Part of a small language model's weights.
Architecture: LayerNorm before each block, learned positions, biases, tied embeddings.
Training: a variant of Muon for these matrices, 9477 steps.
Each number is 128 + 32 x the weight over the matrix's rms, rounded and kept within 0 to 255. Layers, rows and columns count from 0. Numbers have three digits each.

# up: layer 8 MLP up, 384x128, rms 0.184, rows 141-193, columns 0-127
# down: layer 8 MLP down (transposed), 384x128, rms 0.0604, rows 141-192, columns 0-127
up141:207070155106185136195188129194096195134119138129145135137145142145117104158106149168026133148124143090047094204145108128137162116113140147101050158133180105127074133146134167113143129134124151057053109100135201083128180080092154142090176107123134070104118138184150160118157105127139119099136161138141098132129081164103159156174113077099113114119076107192105127081049161107157111145175
down141:115143139132126134198130119188142098147152034092143115131165140108119162119111130130126166057144105122149136137171132115057107141126120141136115187176103155088138116079152204187107117077123163139097177080120122175070130119106121153173123167074115122114160135168130119043151113098139103137093146134202122163136127167086125108108183158063145143129092192054152083126134101194085150061122
up142:142118150112109130073134104157177144168176112096108153157136137112149169102075168139150191142076095143137108144114107185152124173141115078097093107087140104103093174103133104193138143121109165118158171139131131108123178134161141106144132149065085131108136124091157117176156143115103150171104123067090079144112138127100131147099160158083095111142119154133133122133137161180132098085097
down142:155117116081185185132080109064083081146109163148154140171108145083147118114098135135115098088157094133099109097104161160136145110150144112152164178125156075119129077143127167096124128096132096104102101122164159120117167167116134149099130134125161139104119110152109141097130146158132123081097179120147101158155125162136086164136102132133153105155171116164127092085118145128169098096148
up143:137153053035156108123197123186109149072149164108198111073187046073170104072141178092064113090114120135120210051136087135140109083149106060136162153098179120095068137151128176124137177140139118154150135112152117068163186102159208130103091127104077122144127203183157098135141134112175173121163128237151136104109094159162077192114164145180062190113112151031070088168133088104094143111126
down143:189149177118076181144166131147166116064060125173141157186136049172116104070151221084099095094108135115157110060145121132191202152166108143088190152169122161158147094099083114224194171151144170124028179160105139135154155154069193128131141081127088112049102091079156128176133127162109158025113054079033038126161097137138069103118129106058177114095172128080090148114155116123117201160235
up144:110107136157135149088146153161118142112155141091084172110167138109125121132140148184120139131111161107146182131120107197160143059127123080157082152162117119107132130167152123149116131133175154090094096131138160125134172115128075134119150112131073101136172135123177155197076151106142099070105088130121137086142113100145088138123119113101139135142111141150113134070165174124117116115073
down144:103153146115135101136121118093127096137158139103098149150096164131108111092156157160134126137142141167123111119109094119131152103157151160128136143088108130137127135118141142118118137155146106178138141127139165103135129114139142136119137148127126138142097164141149100099141136121121115111128096121092100127161109107133116089095158118149097132155147096133095109132138166126097101112126
up145:093102118077101212118172149143140072128087137106161176121158109126088108068115119071124143183111149126066199127160133143161126129129150148127121120141162103109078121106147138145101164120194110156100167190134118199140112120168122191121117163099179160161114141142165117138116099103089132045133149135171059103141121137092087166134187074133122123126110111140119066129108038155130173125093
down145:161132138145134094129160090167152123082100136084124120102158082159152190134109095162140151165131089163096187098109085154117161160107126150123167169120101128125155169121135148181136104116145085116109118109182136098121125174198130138106125073175123145112064112105122124222087160153056120136086116088093124146072141151100149132123066142106082134100217072137091110141061218154116112101129
up146:142180224120083161095176149148050146044148125120182123152141150133140152110131133199117056108120140145179155095072120130143198142122133112165112158097097135101124135162098108101132159150155114145119125077166152118058138086124096122121139151119173151118161101140152073105117145118134153132063122136155109160090109126067115097143133161049113097097126111128140153149090063107137163184165
down146:095153116075143067155132142120131139147075077142120118082106131132166154211118177142115154152124128135135110156169119164157126129108115078117165105126107102091124104160144122150164125120194143163075107181133107206121122132120113203150132099083110053063155157182090097124057044163090125185107199141048125135151135140075111143084189088189155155114138096166138178117128109108126110123139
up147:100078118180141148131074136127068144139145088165186159126156200104106142139179070109148150091121111127128131097127143148159121111125151135138146127138160080064093059107110146130185069172145154132138136096118116153151140115089117145108181136159108148172106141125118100120177063156139101131142106054083103161143107174116137123092143102142161086164148102114096130163110091101165150115123
down147:145135187120113073140122124088124149110175145091123137141127129123156153131132141100131145075111184082100083144144126106139086144138095124131088155116144101119165207136117137190121143137084109130137123124141157092139135110124182140140099124120101064076075150082137093093169100142090170140154156171169137154206142110142132130091137129130187138130135088141091111150101151090089117180130
up148:119205145148103083101173176174172115093184144129027159098126121172187145122153159116094160060123064140133141146133086149158122149127246108105039125039166123110132154157110065194129118090105115130181121118070065096074198077078130131191070057084122119184152144145107132137109112111146206162152123101178145126101092176130103103145138129156143110141128187087082133171138108068159162103175
down148:155126127131181162091102187089170086092164108092120109163185126111111109100108193082180142141112119044077155153113128202133123107088114139132129168126203135185196176146065154110164109141108141109140159090168131139160024150153121076127142102117135179122065069123104175111117095176149150000114150123106124095132121215146116125069166147164099191113130119100154178201142107105073159106075
up149:128100140101138185153093155105115135081182128062193142124138077123175087139139142123129128076170089189091100144059143069155146155111204117203126127138118117138074142141140191144093147154116116158106100190141132119120176056018149239064109120083147099109097168153093163153128073126107117093102206172170107136148132144135107117097120184135092146109101163040163204102118119093144176135089
down149:141153102179070129126134152136160186102094129166144146137134130179105162152160201136152079169144055188149167098078130064142194129114158075142135096103160108070144141115143127162169098103128137070079186145142071123159142123140155102111122134148125177102132107121081101195140099147057125079082102045072084130146058135129118172133110127147125133161131175072187230087128171097070157158108
up150:137152122156162143116180133125128156165111202081201126114130125107152159091137125126175025156132150183113137159071081152103144173076120082094118134115133114083098132101093091158120102077165136130196113111075109131147130104171160141142114098141178148146140133144085098109143120144134140151112172139092116113140134182158115061091146159153109135093073194106121057100162120065138147178113
down150:161123143137177144091113143051108112148164109098135153193118164151201114113126085090085118149092106068185129054148153089071194162134142183149142129104107109158149142146040081114140125167135178163128094137061118095146178089123123105098117164083158100149176063121141134091134095127125179094125136088137093138107122184197127107143204151103129162117120174137133102131121125142109128105166
up151:097098176117090162100112064164106118164144134159157127128132068129115113111048174196056060100145129089086113108120111108166120036099107106132130115122163109084125144106118064113129178169138188173145134075170118146196078128044182123180124112145081146143160111189129184155094099141091157152168151162130088122151129120131169099140112145189191167133111088173138153078120191109209153077092
down151:159124166088063097190144101148143114025190160112201161180164104138155065076165119205116074095143117121166136148155149078141178167099094166092189189163045122096064137178067096056169096130098215127177068118114097092108117137067124154092135153151124124082118125196180108113156129122164120093069116098151137166121096119166142137141123072106197118121098134116170166135089148135137109086137
up152:114171151151142169144102078115113111147107154126158075129123142100128122132114127115101162161153148154091172071113110099133118095123101093113141095111121148115157143092129175101133116120072126169080122097125162162141122143118171086178132132127123119188093114135146087175160141132136051123129140169131129125094135153095146136151150124144107128143132195134128129139141100150127109098166
down152:068156083132110087159090115122108122171113122129147155126126100127150089105122113123107123116088123136138113125119130115142164132085138146160138139131138116155129166139117143111106150206115134142167137139137151124133109084135163132115101128125114133125127147113165156126143110161120102118123146166128100133119149126117145105098155119154093142133104182116091123147096136110123127157148
up153:106115164064075098110112157164137176133092090097134143061103120147144117083111139102174117157091115154091099119159164152094039135134129124104088089117124102101098121156197174176144164111139098125136111139119145113123166135120087126153120083128179205131137114114103182088188089165152151123191136206109128122093149124103092065162171083123106109154174115140140129162154075119123143180102
down153:116164079185160135107120167069144123115142072128091140159136092127181133152146155099074163104149150067085132096171161131174157156109111226135100091103138088173151149096096111140126150113138177134159157122183136151142132129072137129122139145157095101047161146128145152154128161141062094165132109134175111090205060081058167089055152101138129111094102165109088090144151150138124124112112
up154:131146115073122121110093057136117086095142081130088151136158106121085113142132099163078147215108086192133180142095120195094150150099132160152127128154147125106098044113134153119090122145132177146107142137117092097139114113156112136090071129126133211190124095160101110129176105068194081201119154092080148149132099101138144162162164133089160105135095168163152126151074085184166132137176
down154:112101118117164076178147118068081105082166143151182139150157153111112122142173072093095103121103124108137153105196150160111106125124065150178156113172160102115072080095086125127153124088127066180120109122086085062118201111174151170122146145102122153146139193126150095106124117170134102147148164167143122123106133168131168121116108142187104127116149132168107133124098144105146105124121
up155:084164145099127115116094104202121077126141095156150117097171144116191119064123137130147174119103072140172132109094154078151101122125146121170117159132166165136152060150063145086188104152142112152084152046165170094184121136074178147144117118085121149130110121204174121126110113138127138125152125084219085143112080109089131126102062130098148132128192174118175085092129174131188083155081
down155:116146103158106091083117140164172193103104058171183072160129145160199121141124100141134130115162135039093166171102135099129101116115138181153107069124117140172155087095142203083123126122123160052196157093144112062105123095108179106098114106175111044168126126164085088048124166096139073109112150146235125085203131163173079134127132093177176148155073190170170160107109127155143136114106
up156:143155178184144118072176150139151141164190096130114142082113040169133076077096133133088181041141137063076145097105138107142108094109150124112099106148133105120124144142129210118130169077108156141152136137141136128117129156236106196183148142135114177108105138133193074102110099166127114087111164115123059129242129176044105092182156111139167099131058191096072087183132107153085084174117
down156:095095053185127094093142118095064111181105115122070125094075117089114181127083129079068115104132215129116087143119116176138164033226135139099143150180115161135115110108131134112207092178074118111096114118169128136128139086068195093107098107110064164189124084117108102174211165183123159166194150152105122106057153041143165194147085065165100150097119164174120186208187137159139177110124
up157:151096095146125107139159098144128082092141151051125105118142184108132156103107125153090147135166056156152216085131049111148142142084180125128149131090114174183101087093081122140118130102080112116112104200151141139136101163148102112154171162151134120147165110102089128137103154140136161124117143150140144098121117104159160142075131141135152097090130095104092161151091149183169176183124
down157:107074136116177135148148153135102148173141097168119137152128121159174150131097126067106092135075080102106108125130110125126125137123134112136151134129128132131153135155170178155119114170087141137088151143163145141072149120148139158119157105195111052110075099090105131112086127172093110135138108154108138117198111107146095120157184060134136144160148140145117094058129140092119143146155
up158:136116134149111114099132096164122136096087068133144122177169184091128107107129154102148156170138149113100130115144094157155136166132174128155098121094122147139120149087103114074177151129124169103101103205104123137093144183053148129154126138142145164129111128171130157104124149102097136135121129121171124150139171105125131125110142120138098135138078103102128102145093134083080095128128
down158:115152135127146156111102103110108135175153143124114126118092142107121100127103113146133141116137149163131099107130128115138138138149144119151151131120092138135113133104142113130117131162126128163146146117103155109097103124133175169155121141118113132144132130142172090102150081159115135149095098136121077092135156143137165086083150117160129109177146145141112105168104134096124140151136
up159:092151139180109152138107129140125160162101165065157191152125102125097115131140138102093155157069186187116124163198094111157160081108167143108134156158103138085112096136132151148192128161119143179118103095076113114083151106135154154101188101066087131124070167075094145155132094131096131139105190221130082109159024105054163068103158187106176114129090125086133128076092112144069165150202
down159:176117126191111113145126074137119158161214136123127160131070134156122175107174100149145169143197058130089190152175103133143180136101071087133080036157112094189096116116089098090144098099139143137165124163158110132110186123079156051112114110107086112170128138118135143135155158050128061140156202085068113123141176112073122128099116084152127105062111093179135194106104163120140220195134
up160:096137128136127113105104132138181125117126105076138124137174155162173123152100148113149132097176110117080146105114110134134105132129159093136164101141144094119113098172097113111131132132098131133136101149128175140138163071107145161138181151134108149119118109117133134110109139127108112109149141111112156085130182142122171132094170096097118145142131096093117135124083147102091156130134
down160:125190142145130074111093122113156085140125138126124159158122125124128113116111117102141124136142118143134100112142151114129117119132147162112112102109106139153110178111153138097101135155148132123130175133100131115119105114098162153116163153183123073117126125165142146128139177146134116128112156140139111088114131167087124112136145096108125099131149118138120130182122160113102105140119
up161:180135137095172098076121157147105095111103139117146136186129100112148134117157136091153155114113130131097149171161125124119149126149156133157094105152109161131074116118122095081119131139138178128114094177103156132112162176088107116083071177102116139129182110109130119111137169102173103124157115097124091093058169110117139141053155168173130153127129139153138132091120159125117171125120
down161:070164149129127126141091154098127085124114147131087169103126132077136110155097132157132122181167143121157101127130122163121140119126139135136099136116083125146116171144121127112113153214114127158160149123122176139114089100155093124114163115109112099126119122124115172124149135145143114131116097108108081115145137107098117116109141154110093117157148149140145157107127089159120117120159
up162:167141148131140102151132164095109143112155096148074112145082151140125118127114130090106156181098105131126149087130149127160109157089162124173145159120150137192102123114144150136088158120173126144081172161141168142141096094126112125107191110107087111116127146115140151122150081134063091166092132101116134124197105128126212129074122112151146108106092105064106110115109179129118133150085
down162:155149127139152147152154091180094159131118138090105173114140115169173118113086066113084111083145163093135080170128061133119140141175110175116124136187108108098150121110151200167132141130113154153081108140102107082130121125104155095105116131095141160091120091117112106143091142132120130149143148150108134175080145134075124082129119126118118130188193108158153119144130085143145116093177
up163:143086102138143154160128140142121156098094090161173127169083146117114111123156119136068133122107122111166147134110114099145143176144099100170084128130111127136066095083153097117139106143131134083133157103125131135080140149111144108143150158193182135134126147151165173109137081067116149192091148088124113131104113107165120154133131149149081106128106164114121153170132139132139108112118
down163:123124152122159141130103109118151118168145156134128157143118138116131062111145121109129106144115102135126131108096141087080160123108156139115084139087115097139107121090156121116133141131170127168151163153123147100090106127148121139110145127139150133148135140153147099103130112128152145126096130136122085113170184139163148121126148105186112130138128142105122135118102143104129090158113
up164:141099087099216208124144097105121199209107136152083179083107130063127129145127213242096135103113102075147139071213145115142099079128134132107175098082144104094165090116166160099154102146104136073165166130121106032159119139141144215139115081071049195132175137126103127054128107152195077143091088156144137187125115167120114196141162153118098068085109122117121169074131171118057163136162
down164:072132157058159192110170148137022146030128213169122076139179114060124104095110197152107136164101105153063156177165140070168119145193082124076116109140124106124149138100158136120049119147119093064123192116136138026182179081160174189115067147118108156089128151086114135109145144148167102229122143144124255217152166150154071121092111041202206084111113155058048141119111113064117103132163
up165:106066119151106119120083120178104122096170146115111143110106100134095078129113109166134141182147174115200141112157134147134139151102102127137125086156141110112146141149147161173122105144136103100151098125124138130103097126131151157198142106113171100115111123129150115098194068129158076156130148094136142106093141099112108156205108141113150107135081167113110123150092105103133078116094
down165:158125142130121108119133147069099134129091137140175136174120110118130130101153100108121103131171142157115097155119142111140090146156089150125129140090142042115146112144117208128169095116112137143158159100129126150155122159123149148094143150112113104070137224125126151146081141104158185103174147092059110114147179124098157066096176080162075102149133102115086134095148147120119145163108
up166:131130085134113135079122132094221150085150124140138122123128118161091194106094142139141156094118113118193174109139128124159092066115087120160143155122181135152098111104118100089181091137130174111201079125181132079134104102132107131138139125105142110124148150140104119103142136131106110106111093072107205156148134124086177181136137212154075105135204164149165131132117105092115072135136
down166:153125159112163104139172130134096114141129109136119111141109152118132164117144058090109180066096076115118117115131162139109145128079111074099144131165139180146120152086122146132143147112102104131152119161102091151038142102126111141114113165126147107168124117175169148111213115177117093131118159183209145088128159127131071099116117137135144095154138090100095095138175124145149142113176
up167:164163147128167152115156163118186207153107179134117091123189079130138169150174153085179024100119155161174125100115081104124113136129122137148117099072132092161145103110144069159156155115124052119155068090149165111110106178148108018118138062114080134114105128075217062110180155104152127175095109117114168203150183106161099076119142152143136185108112161092083088131110132095133143146187
down167:077081144073120148187148139098133113144187119130128171075165146121124105111112180135150148093143064081115138129133139144179115171123176079102142103157164073166103158143150142207083139142101160098126066139152145115134116083117131125100220137097127136119175161125072143101164083133084124120166168132105069137181130133100105095151131083158143138062121101131076113145156082123119183096137
up168:118169159065096189220138162120123170138145130133136117137098169125107131092120140162093114068119100117180061121178096164163130081162186134111172193100141087137056152206099122162131129131123117113151112144021143056153116118128092125090143161171117194152076131124093144121186094137149117084178158152083087160109139085166114156115145116168072142100151153087088122170080112042136133109169
down168:183121128148086119148116119111157146152139164150108137100161100151139127135154181055104110149157098090110135126104181165114079047116088087094145166137115151106108158092192155088205152077088120070115117106144113034134204142103223144149094156087134167073134048161187161110157123137131099132100108133200100113124141139159146103194090119054132115137139125161122119114112116192096189095165
up169:119143133104188098230104117150160058104122061103116113140138171103146093118117098151142101095143086112160108107143116143135079157131179149139142093126148131102109143123065079055138101141169165157209152070150146111087071082168106183185170122141036154149162093129152063144119202208102130137144172096215119118093120139101153141145147134151108103103106138111094130121106120126082191155174
down169:129142121065131212091146161121081122140128194108186148119142122134083108097138122118158118140133111193094131172132119134156143072127159103125138173159102081119105074156097131109136126155064117167151102154119130125140189145119148046086108150140225107161085138051104137180140108146127135124093115176129114137093129143114126094129134158110139102145173088120131156136101137138122128074140
up170:127137139151117126126174127102090122091085108141149086108153094097119120130141163080140098111193103098163117144090117104156093126110158096134108108104109196123103138117157099139145134093134180110112143130115140124124188136130127099144156096094148123124104160135149159128137130115157108143163119170098133128123088160141158164151134145131162147164088129122114138163083149151155132084187
down170:102130184085150165155150093105137119142148169135126153167110117087118103115158128123143105116125107139133094121133155111142141112128115111110150141116114112113148129113171132126135127187125090164161108104160154120126084146135130156140115173124098093128115126150086159121168122170141146075117134155087082119128110131117136061114140141144122152108139128118124090128090109145117101182146
up171:108116147113146168081161138074108170165121114080100127133148143132060091131141204193095135087125138116113142091147127132189151093102130138180137141122101139139130094074110094125117165095155113101189152179171131127133140160125159118126116162108081168119127119074095122153156150128115139112162116134108126058128102150099108143162153142169116162084137126089125128128115093167143133121122
down171:154108094105140191139143135132157105153139099122145054121121095110175131142118135139132126086118063104155126103137099136087117172187182118159157137166121103108179154159114104127086115101161105120119130128132033138094105120043141109090113168130142177130109123115139105201085149137130135110175160129124122109089136092151116140119135165139106142154134137180142086137180132100175124104121
up172:088145124148166153185178094125166140117110098142183152082166114151136130162039152146140142104093102087115158087112099160155128106127187123171084218103151229108104130075126135153090139115147141142098142132086178035104108107112163121134149124057082152088148138142158098108165075072184158051120176160128078123022117098158147169165153133176153185073119134137150092168195105078159127064121
down172:103141137219149152158140108122192130157094148071181127111139086150090237112126135099169081168107126109090183080130167110197113089129162131093137093145178136146092180139162093148178132159135138149126140096168108106189116097099130071165102173068146063185134161125113078175106137078102111120189147080160076074056113120179064136104176093131049138089106143080151129132182136124120085148122
up173:135100060083136136133138128176111169171169081127138135056166119142085126144160165154080112150096093131204092142140133124156100068150119131138157117142180128107105095096117175141153095166102136104120153067073113130157161088117154117131132078144138139188116122120136087152139107113180141130115136116147128201131067156155184129073116150122120169102149138166104098144053110103118147092113
down173:105138127136143142165119084159144145135155165160113099176111134127124132122117097117119051110166116156118128100091161117127163102102109126105100162132103090140132109093097084094118151141143151158134180125138168085174157120119126117113110105102080167124126144166139157120190114171132141113128112163122080117129127161124099154104114106143186147110121141123101138114117126184143075148130
up174:153081136119050137157118091109132201084166165070134075143126136096131095116161193157126167086131133080152085182181077088162129152152131047157116149172152154131152108131130068163099166166109165174139127108075120086103132166116127191078121152128135101131170097099127115126141085123142143166184152074130157118147095137180173125104151170124136133111125112136062119097087115125109117158144
down174:143090133135146107146140187137107127130126180113099084167144121093102103103106105138199115141177101190163101082106104142179191171082109176141135191140106100128148108095173119152070108107135166074093112117065172110121104140156090112064119184178156074178105132157100142126094192112103147065095117127110114111211166045120155162138104112088126172119151124066164114128140133201097138153126
up175:169130107101115124106108110101126109123085086120157191115161118109162139150142087130179125100129148124104122106069132120141074030117122057136165121141149137122119084144143174197158170142197135153145151141110138083141119089125109124106072152149079178135122138128151103128190137172132159100154112144164166095062087137111133159110146105104129075093109120131139144182091156113165160117159
down175:173189093110107155107096107139094106087097107095171157159156135118141146163134075100128049144136132118145129136078116070172110091113093104166195122126085144133158087139108137164157122124128050077148161142144150144080119160106162108139148135149158167057138121158125092122093177196172150115152173177173111145134169121079129093126089159131108091175095155150102128148125090090186102094092
up176:155124153152126133162141099068110105224207112127064201075165148154128158129147114138106174159103119101156136123125128128117133166071119086058079134104125109096128188114142115153136150137103069179131125149064128079083137131115202111148126051169103185126074142121151154121126129132121166091111109107168175112159177074093129089102092142148169067128133098095115166067133178083157138160142
down176:007147129148127144139066064172178121119188116242093129135084126070209137109151150174079140154177137137089127100130134160169113150163119143085087055133134166225147150175188106072163130110093197084132116070108121132146057156047077083115091160071092107142109149100159185152120160160169095166165090100188150140109094122082177135146155109091115106142139128187148152158067102098121139070153
up177:183094084127113131158139139118114097066177152086119151132128118179129098148066160109161085099162124163129140111183109137123140162113172120188129096096145106117137177162166102124142122119138159071117134114170112145131095142143171122111166145103112034109171117138133102099148085089146137126126141139118122090147101091138144188122136088111181110125113109090117137091103145140154131114173
down177:120117129117144165168087097060119152178139131144099159108141139164133137125158135111148116099181109121115142110123112153119113117138102114146122186104157103094118184131115183112101129144116116130145161132134152138130073150198113135113127131092128143123121113201150110061127121163121139108096152174170141164092105141124117114124128121099125151142111047133115126111095135117143109150110
up178:124091126107074161128109134172161109114098105136139175127146121133165137152123097164077156098130183138141171137190096177173132098103122106126181123143183098105124114167118106167104121134109104090117129159123141140148103131099153072125158073119101088134135132164133141130133123101074112144127118101101103142092068115141088158157098183131163141168143134149115112162162129085099151098121
down178:101169128117135127134113091103109136114143112118086133114119138132134129068150132163132085118123156173130106115149153124081157128137148143110095147128090112139123157128146103114118142149151117161152127116180174154086103117162144124134093132150108154145094115098143153085125107129148157133131093122095124125119155133105122077123130141137139158151135137144089113158111151142134086171131
up179:052114134096079133181101102146148143171142108221150187113164144089130202075166176111106124143158119074108110165158137081143129121137081183137105124152123108120127131106176156107155104118108112093110089150123138138113155085113093134126098144100134102149170091176084135146181095126133145158109144126190108101129104167097142140166095178175072124064130115119113170131131108130124140123119
down179:063142106205118095114138109130115122073179142133130098128125102151163080143142077123134075154157181083194151125074112114136105102055159172118115127117129057152123113098121091100114140072118109136181116173096161127107074217147159158085124189110131137155112174125143169162126167134153119111184170125063127122192135107133151166098097182125114196088101081127115100147058151125146101137184
up180:132098132178114106095113094115154108201105173172191097165075135123040103091160146134126093155145072134150177110143130206172085095145153157154169123144116142061104081163055078052188113147113129138188050123155129109204112138097174080159143121105112091168171157138129149109129082128141153117120187051065051173092111156120109051173134099164055119155125149191186112114066174096095136152116
down180:057133206098117143154168186211143143038080118204123167100086188087052049110113103073129188107109147077085097213099075158219201083077125075117115096125147172144104148143153133160141226140186157138186094153108075198151145069102094051092177060114211079129127132152113103165168103106126158159110102146205137142080116123094081049135175060069112051094183062120092137189089153189152171184193
up181:098115147088099133175070151155104105156131109177152185148123156083146084121129160089168180152172125120091148158111137114100143113135107103162112130113081134120121087138120160176078217143036117155164127108105118102113139138173147131145157167093109132124125130133127128144132116064166128087125099139107132162129124151111094086119103101131182130158074169164152081145091190117185094080095
down181:147165126125138207110125121119159088129112162113144177152093143226130161156188161090106152131110085171146111155130095148076113103101079114146096146114144149119056141208137114091131057123079076134140127118100151156117174151101142074137126116118155149154100092123120159160075165173129134118110147064180136107114108141155139106115118144130135116118147095100147092126115080064133153123169
up182:121107125106102188172153120147114097134122122153158092096133147128148128098115141100163107131123163085186115090165115141140079128158187087143070054119148108118102163069079175165094157106096150077164113145157134116168144121145115118137149119138164105099160132076160180099090093212128115108169093100128116191169116164114130153151077078069182063156047153158203129145124186133145140144092
down182:135127112183164116069112196117107139108148154145187158114119149130114154084155099133117138082127109115095105144112162141124088108125122084102066137109104096113125068147183131151137113149133073129140172191157108124159132105119181155080130097132131187102140132174140142152186097122186149109129140141166147134127131150127156079140092111153120150119095074110108089137172122129179144078110
up183:099177197118117147187099181092056066050124221077129127171095123152119136097139170116100171137103123142133088089056099140123129193099171113104173131181150111099110128151138088168090085150107148127181086177121162147099156117107093193164153123115143061187089104110161130144149161109138147152136107090133101161128131163194216143117172155105099146108073193116056087065132114025153106059188
down183:166174142169137096054199203127169092163129063114105092103094083112170160177192123121100047155191096112137057147090151167135105107156118089100061074118210159134085103103185089103104122148150108191164113158185171138141181110131146097120101086105132136155155081183111052176139165155118120103143116141135105105120087124156090110134092069144073163039146123073178129162165135112128173148138
up184:094173134122152166112164139190147138132158050138123059051131120113162132110084175122135156113167124131127137089120119165142154158111126132141080112105153094107164043150066144116152124116134083155153145109126143131130137123125109161134184126163129154135136092163078117090126086126192138148146077147150112141117175174131157131140100157128111120077109088117106102166059111090134134139054
down184:171105113172103147178128140050063099170157137125126073160101121093145110119163113108114129130140104121104112150138127156152087158171094162127111090142109137121109152080159077094048187156160109120138119151073150124120084117174104114167134125090090169143164117115162121170137152087124135129113138134213096154075124105066101130138197108142096139151108126113132162173239054052175117162164
up185:127129128176139085136142067159109151087102128090120106139127119159140140162135146103177195124181137131179141123132093096125147105101137175096088092096159146097176099127092099117111160089134116090109099132112075121139146163084111128130164092101100174098154117138148125092127135115132143146131092140149163156114117115141127159160174102167149131129147136083137112125108124152163163113088
down185:135183154126140149130149156100084124142140144142101130108145147112141096085105132155147109153146087175107084112117120133136156133147133129124122116099127136142141167101141118121144131174104130141142138115158143124088112109152137138118109141132116099116091141136109138133169098139109155113143073126110098100171113152103136097126134089136087104146167148157143120104125105119138103147152
up186:177160135129108121115113114070151125108087145124120162142142104123077087126134126103132108063161143122147132117119069082142111133132135105134130107073156162176166177135148141103132172091118096103119124162158094148129176117109116116120117144100111136153114111171171122103156148129154117134175108105105139114125117089116120181125143133133182139135137102086094175126145117142118152132170
down186:161124111156125129086113125134151171182161131153104145156111146139128124075160112091101132140173067142117124142100133150106102120171105146120120160145078147129139122090113139160101136171166094165109105086089116123139150106146158116103132150143138134149122119133122078115135139099092084122090169137162118140187097179169122121176126146119145119139110109144143161085150089092088074161172
up187:154126182139155144195120120097175126114154089104115127119149116109138116090113209110064175145113062130091078127110174135139098141155104180097145141131099201117102106170105072117121167123154139142142122166157170083167109119154128139141147137133103167144136217150148124095159123122122084103132099091170157130117130130104080079129064075069107132121166137141073092150143186123117196109123
down187:145153121142077073070149185147125115085134097191117113126168133152169144181156086145120173076148082124078111100150120142073161146190162162176119109149132135191084101120202101152083107057085115114094121082182113119181051187093104131136135104091158113140076145092137152155135124130115130131119108208099165176162132100156140104117118128162108139211130121092096112129140129151168113127093
up188:102109116164129122155106139105201158114148161139138135103117121107148206148121165137118040085075082103117209098123073154146119158135142110070078140122105131117067084163122114189131148132132149157124152215170164033101082108213135102148132107059096189157164089166116189090091112127133153132171145119189119095148092187065169146112136153136138171064079114149117052168100128143120127125081
down188:091109069086157130120142121205087079102138145094086123070099104084089085073145047165114134151135203152114134209174167114111149072131153130180119123105142143174126183126134133123099128098101115108104082078110110191122138218118131171156170136144157099108102127160138081171081131088140149180120124190107153156117169070080104184123199125176102086168168161085127104119136137171148141133101
up189:129077174188114100101125148090179186134176168097129148114169100104144097102063093203130153063154073102116193143113088151119120135129156115132113125108101151104094122149085137134147079125136115194181148129131153111128084131185105200113137117162171096132140145141131108135120070163081123152095119076091089099128076131119122098086127148109163169156137128132137116164147075099171161192112
down189:078106141171102066147157122099185140124132150159063142150107107160129161135193182150126137157095182082140096101135167127115046191099145158151180193089123109161108128134125118084127140073172142050143206124096153139129083147094131106168123112135123208089162094081141155102118073142137094112133150111140063130175064099112111061111094114170145111135083119096074151154088225166145167111169
up190:129093084079180140120130143177118130127143150158121099138122090129130100132141150134080093096144133179072160124120102125065135149067149159123128102101181182104142140101155140094103138091137099151124118108093103145125163172137170103129111143096142084146105155099137146109069104148113146122163142166120135138119170085134142134159112154126130140110138177111185171120111130140145153111165
down190:088183153090142139144116130104144091146151119088128162120089136111118127125145097155177083162166127144140144143136140156122141101126150134118129144095101154165154152120112122121110119178146114153164128122132160145113110108120155147130112141126116091139127103138142115100119089147098137137108081127111126123161105119112110098123125162134143097135117137111135119096105146136110115157139
up191:185221100166162140204169098135237141140110167171073079100099098095163190128173131098132171150065076123179143155090133106195244188150152087098106048110167166107105130133125130173104151178106055116127118148096163123130073083104124143114046116147086137119126137099064140167154068105119168150197121091154090165097141170106140128111097128143168128106035113116133097128114112105138117136098
down191:122152193090123185146188132118101082091122149113150129112049094107115201201138162085129174119110125112058126084122178109050096102170140097149174148117158092095136093111111131155191136053166157119143098104212099157079144135134097200083143157127104094123036165116116109191087179110102174110085215056087155154182128083173105067125168198136123182114165180045130151147079123106141114104191
up192:102139164129095110169095107110121180109163057163124157155179144129055130109127094136175116236149087129186133132125139066119089139127127131163116122168146161113107107161126146095105141128169095140135155147144179098148120121119110100121154154077169129121107093089159100144129098160112148156083104087112117094126163103150181125140056117116090191116139155113129171101138108138145132100153
down192:158122114124138167114127131107138149177124136126114072177147078118180067092164097094149126078156099086133114159181077131097118095185081143104155156165152103126157086137101130119076109100138135142135143130125112101162146145145157119104152138174168134147093113141108125176091196084148125085116174117093157096076118125108108122115157119168112153161168124125139117163167119094130122107136
up193:166100130104092056152129098141130136099098110156161142162179174136151143033135159090106152143125128128155107159131126101127159143149206133096124129170141162104093114128124137143109154084125166129085093117123095148116163144126165158128107149117132105120162119108172134127099164121160117124114136114145124147128154199171131133143092164069085160119065113099115116111098148084065127110090